Part of a small language model's weights: rotary positions.
Each number is 128 + 32 x the weight over its row's rms, rounded and kept within 0 to 255. Layers, rows and columns count from 0. Numbers have three digits each. The size before them is the row's rms in percent of the matrix's.

# down: layer 18 MLP down (transposed), 512x128, rms 0.124, rows 458-511, columns 0-63
# up: layer 18 MLP up, 512x128, rms 0.129, rows 459-511, columns 0-63
down458 097:103146061160125140153160107102139080112146149078108186104094120111132153157086124121104106175092132099173110157124125129161106105136152131123082115147144088078175122128129119152084220019115111
up459 095:156145093142178180080149180136111158111093081161183068119138105115109109204142111174125125156183140103095112116065126069162069186082124139167128077100116144137117151110120140141140097109188077
down459 091:097094163070109121176147134160147077172146120166084118140224203151144086128138109069116124108114167125175183147143140155105195109086103200114127100141136120096112141093109175166111135108140156
up460 099:120126136119114087165105114099142065105115134028093148176125127116111110144123124109151117103073107114100197126130124170098096125085178155154129065118185105186079102117060169162155151117139101
down460 098:176153153123172150132120134139142110138114178093109171094159161122102060139143171143152109191195117145109097161094151097107102111166156110129138168106123121118147158165161108147129131133096138
up461 100:174112164206121128130178182121062095168160113153107100097128129205145141188191132170185160139133145111158088074162078207160118146093169127127147100094158151149099165129088121142143092128116145
down461 095:131118100136107179128116123063105173125192122109116167133109117164126099097115155124097166110137112146162079116109138137176122122163108120106118184112111102107094105135159112149110158130100148
up462 101:124085127146124137191126133134109133090165188078149122121128148197096147118134125188071149106146116086109142105136137160119168124057147110133162152068111123143096163118098121156135144127082135
down462 099:148117132166123140128125120112040154121184145149139154098150132111090125120097168123127134111095143167145110179081173038133121097167131112139168168145126121159103117146151076033101192201140101
up463 093:170157130142117140174195168146133109163138166108168110139138198146076099094219163157092098179130118097113128134195155164107148078142119131132101116155163140108110099182054144141096175152150133
down463 093:164125113131131109125107096070103124119130039168138119094119108159096076135070168116108114145076183138080120133140101131151097161101092132147104141104096132242110098091189149154178123153114174
up464 101:129137165158180077145125144104129118173167141111099072103114111149153080095105155150117160147105184101134112095155140136129079139086139137154072142127114144150166129160083129142109115112083072
down464 099:147113108153136097094135115162075161161152103106083137076137114110103086093133124153096131152150123086100101110187124116172090109195143160130139166148101082144141160085119108145124109095138163
up465 103:112141094082104116080112089088169121153145172129136187114091145110154176099101121165107199136087165126146158158142074151156153155107158095133088078116113182129077124169129145113119200122123111
down465 095:115105084097172134137128109176132139135108193071153150105112101097102058159105149084103131093175071157171115145114153135139077107185152137142125166118139133139193080112190183076076123119133160
up466 096:119161149102123153126134106161083165107121089113129095165150179117128094100155106128124190153122112139138135159128097111100122131159153134158178057144119164168092140140138110128125091127154058
down466 097:089118239108122130117150127088141135148141085117136145134156169189118179125149122145129120117204122140107101141130156126157093116054109142123124141114127126222086154112092149173142165148193106
up467 090:151155176205144114176087115132128122131116083138134121080115098137028153116141164107092225180188130090129130117156092089091136112085116159172184108137117126146123133095134115137125147063108058
down467 092:160128070056148109128132170070113116120140180154101129151212109113191119106099180137171077089108104125124127153178138146106134164151138124120089125111090117061159147124101136095133075143096144
up468 098:079133175113124125125123093084105129113173194077180110138107107128135152124183151080167157188092171118092123096151176126077142107095132176185103132148086190147136140144178133130126177093124117
down468 098:128089154080152143092120133134135122130081108146149149182137118211140075102100110118138112107172134122125139100144187137130074103082136070096151138105124154119082146126113066191181098118126075
up469 096:158117195127176156169137119138122112166109140077082086145138110159172139134105129141104129191108099158137122111117158136116153136077173096129138145094136134135129123136168171162112087124069099
down469 095:082091075155118177168140157126127148126135124112155133171133100094076137127112123150161124118098152122114123090089153122117106131135148155133066144170133101148066179139087101121087193127107148
up470 092:143121139147133128151135151083172055100095107066140123141144092121137134157038091164085115173157156112145093126140164194113100155113102146143161149156105165165105172155124180119081148103174133
down470 090:117156152132129102105154152131152159174143148142125152147144127126116156119255146121157131140115118176151167110132094097131130118138172082126073118077137128101108124106142057138103102151113147
up471 102:144138086155078128173171113088118104087075189090120096186114098118161108157133159177141146164102106142118127135109114159131110112066173085147119170109161110168159134113100054119155082086109128
down471 106:096112136096110157096088162130158182109125157148093108082127146167107171106114131086167120146095187095126169141097155063074122164128149125161145155079117126171147169090179126139101092112151087
up472 106:100083082155178090136196178170130064082179117098119108102077142138158139188159142128125144143115154121140162147141098120128142143128135078117069170129109110130139114155084163171127208090092099
down472 107:114058118121169181151132094156140132089148130132160169084121082162086041127042075100144130071157156147119150178130153085152111109103172123117104118109113151123116150194125130125187092147096085
up473 090:147083158104119134163216170117111156146135144130173143186167173143105127108055153138093124100092198124050105126095140132117045158091138100153153098095139156161164116133123152144104101117100075
down473 084:123146091129124120151140149110150154145070134102107132164144040145128098153126103086102221157159121154087175108113121113143204113128134197112177182140184085170082098046156089127190070106084152
up474 098:159097124160190115090188081097149133124160188121092109096107169030078139100136156140098124144152128155176131106118103098106157153064102136140128134076143125139160160103131088141094147122139111
down474 098:101163129100143155131135132150194150145136131113113143119107063122136122210117112123132119102043138108121121136113158168123046102177190136079140146116093169159128142093150134146189096169156196
up475 102:161163181133130135078177112148123092158113200137158152122064157216114102096090120131095196138110190114085135147117136139101150122096146070123119112098134121127146069160118145176155116132085118
down475 096:072103073071107163121170147163127154104143158119110147172149130101196160114107156112137092147150105138163160105103157142123056085151126112167106123077112138128112194169116095136118136112135086
up476 100:111126198142133128093125093126141108111084112120152059144087151135104092139163091151154102201144184130156110137139141115119146162138145136133116083059148156157158159146112104111062149196110101
down476 101:091139139087108116045117180121138150124116155163091184159161101097146127135131116151122178069169095152183117125100122102117151115159203112144168166153142106094148104091105074174086103131111105
up477 099:071163124138111136119155179156091134162119136148128115101114118084160170109143086163042128117107143107122148085116135144156150131117177088075170142127104092167115132185130062107135206144149136
down477 095:108116139096152143071152179076166141092102151083098107189151094144162118142167161115074112102167134119176179150132152121100115113141133185153107123108047122097100132162105162133132195098153099
up478 095:119144139085127148114163099138134132151120111082145103143079124109166141112118140164098160124142116025102165087108164094100080071113138111150094167090088141152093157179098136219095117115158079
down478 097:152160111127127042177137162137086186176143185186114107124094046131069120086175091167092157111152141134131145164174141139085152109079139120106133162143179124158083124090200088118101155090165126
up479 094:140182158104092162097096164103103102150105155130101093152092150161155155182111063178195108137101148101154144155143097094142066136096121136140137126122120103139154096086072178118108098120098119
down479 088:126059126152092095114147086102181105088105133172128156065165055134105140119094189129139187182078118111148145090148136143156136125136150163143114134176120126082128114134117131149178157092110138
up480 101:138118136146129112143122125125138066175192122079152151135084150147144115105144104182113126152131099141114149104144124129139067112086106097125132156091156115116166181170121152152162127135122085
down480 095:122135157138106136084097119184170116092144167153109129119124149103090186108057133123041189067130127140142158139161110112132115147111129101140123129137122112086117098087128169136159140130117107
up481 104:134190131135225066132134106137101069116124122141151152143116141128134156133117140144147099192101159155084199165152115168104106154116168137143181106091175128138119123129145116192115170104070129
down481 099:113095122126100153056139071093123173132119180156198157160117142085098171139164179167103134083073163075214107152135119116088114145118155134090131120099124113126125141121127151123192133138152176
up482 107:053137161166101155129137133051120127107084149072148090122098214123138089145183120183104193111079180100110159107166123179101114127168161118098124117066076125114074082180115175112136081069137107
down482 106:121147123153141129153137105161089141135093122140108106087111122107143152059174115073182104159123156079173103168136115156117086138156121169145095159116124148138180103121161060108072073134115117
up483 096:147160150178090100134166217107147133170110182106124119098133089145139180092125040121150120115157132078106144129112165089130144112106119140157166091152096068163106102139162166086117146151157080
down483 090:137109117106116149142112042133169120142099122109177133154139085116107108123146153098127241132108085132129112088144149140179069133139105141171089117124092122043174110140073117135124165073148161
up484 104:173135139120150112136099096186090018118084142083105144167096176119147164140137090201140185136086138094108097093142093117139118125170117087162117117086090126154108084202106129124134114132158102
down484 108:112145122142150127103105127071117134133146124152116134137065090144103129174153147153158165188136150081144128161113127116132108151094114191116069157160137161166112174125117094190149147142071116
up485 101:089219126157107137064178108082136157090167133128161122130131175160121128096154086114091173142127127090125122091137157135118116125086149125148121168128130134158129112110184152172116091105099136
down485 097:112091158121159173073086083173131124141146177122177130115105195114153126091120132138145129125194136086159107135104170117119140088105136118168100067130164112120135218141158137115181108156089094
up486 109:099160140134149116154102129160095129120083127133139114122113116139124148157120133173146080151139126137133199146132122071060076195097140115212143133122121088156081109160116136117106144075092120
down486 111:113127103159078086114171101185182141071096084121130152165171137123120180141123144079168108147155103135149163084128132113209102044127120123154087150120096089148125104078138175152145143117117137
up487 102:122123101146139116134165149090107118082150104103142135069105137173111160106109161127123083177091163055121114110199121145080107172116170150132087071080139132124136168134147129152115168128136111
down487 099:087103168184106128126146101167104197198147118103135159108182114123113141114146181145091163164143142073117110056138111143149156079110126132102103138135113133078189136065140148076089169116113176
up488 097:132179179079120088181202111089177137125129138084139146146097130118129178122128148150116141157183147115188159122137135069136104125156168107192095076088174145142051109111112057120078074151132088
down488 099:125116132118137224064117161184108149139106161116058113143107147184149072139131121126162124070113098108165162132147168170064155150139130124100139124115079144159147138178144183150102131060169102
up489 099:093142116166122086153108145129132122095112131122123106179105211185102096135169162111116143162045144165173116181153151109074167174132103080132124174129137154158085114099057131147117114146178132
down489 102:147105074106127077170128166174121167149141092093137104072094159170120059147082114149096185126144127127115128161189062100158097132162168144141160103091150114162062191132185144105080144135102143
up490 099:104120171103105117137082188119118133094103095050143144105097123147131191156150170059151152117144162104127179111098086132113137116082152098192179133114143117123056081142123129145080201161095110
down490 096:133100126116144110113136153185151153170079161132134179195120127111033133126152013168127091092143147159149155129111136158126127171114123180071082102087123137104139048088138129099153064135082146
up491 101:109146190098112101136124107055134137119172186103133148088103143121120165116168142158099157220097113107176163099142128148113099165118169128131143170104095138120173098129095105199092111111130158
down491 099:162135117176164165134166154202085152097099085119134091111118128091121136131131176109168106092067080124082085095148130128163129166137127119136124161236098172120169135131132178137144122103143117
up492 106:134166134179126206122159113149070143111157125082187120152126128075166162064133162154119151112084164116147159140163130145070145095142099126103118137112116125130066118123110137169111165161064077
down492 108:154073117142159166154106124185140188114113127090077115104105081151190165096140094101124147106138132143146074151129101143148129158156071110130146105161164147060097139114151150087154090171181106
up493 102:102150144213132115177105138124119115166110104093103073134169142122155096049177127156109092116151080089164186142071156063119110137135146073154114122126112137149117194158102172141132157119131124
down493 101:152094132106154147125097101133140086112194157095161097158093107139093111086109103120192135137118162111066171089131156150075132121115121111142156127126129161169175096066137174120155168145128176
up494 098:150141146135089131138211163139128082137149173083153103110105091200163082146173160134122168131111162104136156111123083110114153104109149107094133077140128131152065163055103094210098168136084117
down494 097:080142137115150079080064120160115150131121179075100184120092148128126112176152091094194126195149116184123121163112146152130111151104166063105176153075116054145132115071146152123106153100164147
up495 102:130160172164193130161130146122110166109134095089127081136132173094114176122171136165148124166125144070097109086142124097108127116085116146213127163140103197117134088183121140107122062154085152
down495 101:140139046128113118115132103116160111176130110150107082176115131172159098160140140115160092063081204062131114141195076093128129149141109113178118142080204101224153139077138142129149160113122120
up496 104:143121147105171168142143150102096123191127156106148130077144124178093139154129159128052155168106123141109164161125112130134132130138171183129187093042098144145096068153178146154140112111139114
down496 100:117096132120119127193135105147131117132201165127110075138130125143159091134119113138208123108091137140187153110116171137113162127117104126084156133175155125042141077163137118084099111106107139
up497 099:212146139123144102129097170157101090146162094139086114144090180150177067125086119145123094167184112104110097132120113094072101120068128098160123122139167153132124126154079150157103164085093130
down497 096:101134132175111155138131055128147152151106141132147123113130138048138127120141148075124099170097099100149150078184139158169136151131141149097127130108145081125149080091189171131150069110100179
up498 092:179170159139183117133204132127070117118102189127124094095107169085148135127098120133124140127140174136113111163118169169121139132085082112106163142106097143148090144189121171108081167122088064
down498 093:109142160133070165158070120116102110124124162152109170158109051105113178150149116083127079133105077110159176112126097107137068125079155117082135158155112197085127108111125140113162101099141173
up499 104:102116164146145063176173121083108103122162103117195083098090147081168121134211125118071103144107185116111161127158171186125144134131122086115114101154155107127102179103149231143131090177112102
down499 105:118138128122137124135132117142121156139129146151148092126087152135142197110089156109139073161141113128079102159108139107151091137116190138142126165135113130196148119115119153167097136202167124
up500 102:084154119162164154088109175104118142115121157097130124107138101120124115138133088157118111157187147126139178146082074124155079118061123105123055100047114125168117159163122163134121164102049098
down500 101:148117167119157147108162166136101097189117167093169163102123151107113098181122137127086092167164170194142092106093134127128134144230206141108113125126148098086141138166159057129107123128115138
up501 095:107135210121095091110183160151150132163156209164153085120124137172101120106114160113127174095132180117161131093166094120133131161094110085116144125133146117130192072123118144114115151197101065
down501 093:096151114075166079152118103148147068168129077149112147082129147149113142115127093098119122141098098176139149125118142135085093148188148190155086103067179104119149112151178079163141172150094179
up502 101:108206144090143150048151131095099120085195167110110095178111093180126122158111101124074116164112196163188125080101178155107128142120174098090120089147164163154157115116146120158141151111076099
down502 103:110063090106120073079123160101064141173163097137153096164149136138143136090141078138117133187115134131136161127150136157109135171062114119171082117117124097170182169087129094107164138134121083
up503 096:115178092120108082100162117034126124122135119117098152138089150189105147140113119192133090156139087101065130109123121112096123161132139139170119176152125157149154110121109141106116088124188115
down503 093:145127146151116146154117128168142094159120089108139088088138117141149102166156169095151142128101092083117164178173143066175156108165030145133145108072055161136142130173134158183132110101139131
up504 104:041154092147148097128140159102049084147128117143130098074050173130079169114114132140188191140113140089110194109108143157165105159125115138122090097109098159164074188098087107134099117155120104
down504 107:149054149161069095176125081160156130087137075148160090153213087130194103122162104092137131102111122134122154111142112128117159127189125136166091131137120155152152155094114115017094210102173152
up505 102:097130118093093014130188151064128097130172145090096073129133187139136169184105128133072117110140123092159128151145106129129135204114116148116136117143122099146113159188048126159104136127106106
down505 100:163202129168139208131134123176154171087100111130140160147118131101172056155201093108154102129135131082117096139108125123139100118115132109163125130164074164038166094060156112121154104106086151
up506 091:140138110083113165089127128102125093069106098155101117155102139177138201125143125146153179143141076118146106114104119083100078125075133125165174089149100095170126131086120170163160117094185130
down506 089:034183143162122149102140133111165149141120122077084111098202124073186100118100158098102068163080125114170135089154155172141173122148137107126109109118158181065057208132130117149119159101085142
up507 107:146111150157158121158177151131172070116128091129143069162120163117163184163175093098138193123085125103047195090114135123134108118054159127167105133111128080149122134074074166132104160161055130
down507 114:114116095201153114150175154130185062128124095124139149182207096095129122116135097148091072140210056144137106154119147109128130099133120109089115159106170135089066122155151071143152125127099191
up508 092:122136197142140156109150165073122087148140132103119117094121185147112057113097113147131112126074123116139099142121135125070100176142183135127140102155169129121145084120046099155151144089105102
down508 093:155112124111127108130135081134118109149135098131189098117203117109107130158097131180162136160138091173123119055131148159129093153098121180176145126150125102122112159102180135159167201099135189
up509 101:086156130085089180123135126058107115128136152118103126148111175130201097137126110157099097086075191146153180104104185075141124119120118098196120138132174071141103112117141108151131125136023109
down509 104:143132118201156078099101196040129147141174091183097120134158112107201089125087109157160074114110115153077108111116111142096147127170137132155154194119075099153150131124155131064150121105137117
up510 097:142116147137139060143104141050105076117146159134109083090147176102105116151146074142147142137143159118148196177106145144155131137129136154175083077129174092158146191107136139191156056165135122
down510 095:104124088178121150106104105137196122132151122158155143143130089150160190129122159110152076129096101056097090111119131082117099128153125131113109144132081167043115121146152125138100161136098160
up511 100:132121080114100125110139086090105142122146200123136152113107135145115046125136152160121188151108141167102198109106151092164090186136157130133090122086177161171122095145072166143125142061082156
down511 099:129120153132112123076138181174162073131126150157119130159139083102160122161137102071137166108132128124162098092156144132136122132111135135070134125139067111027071147110192146148120138104118117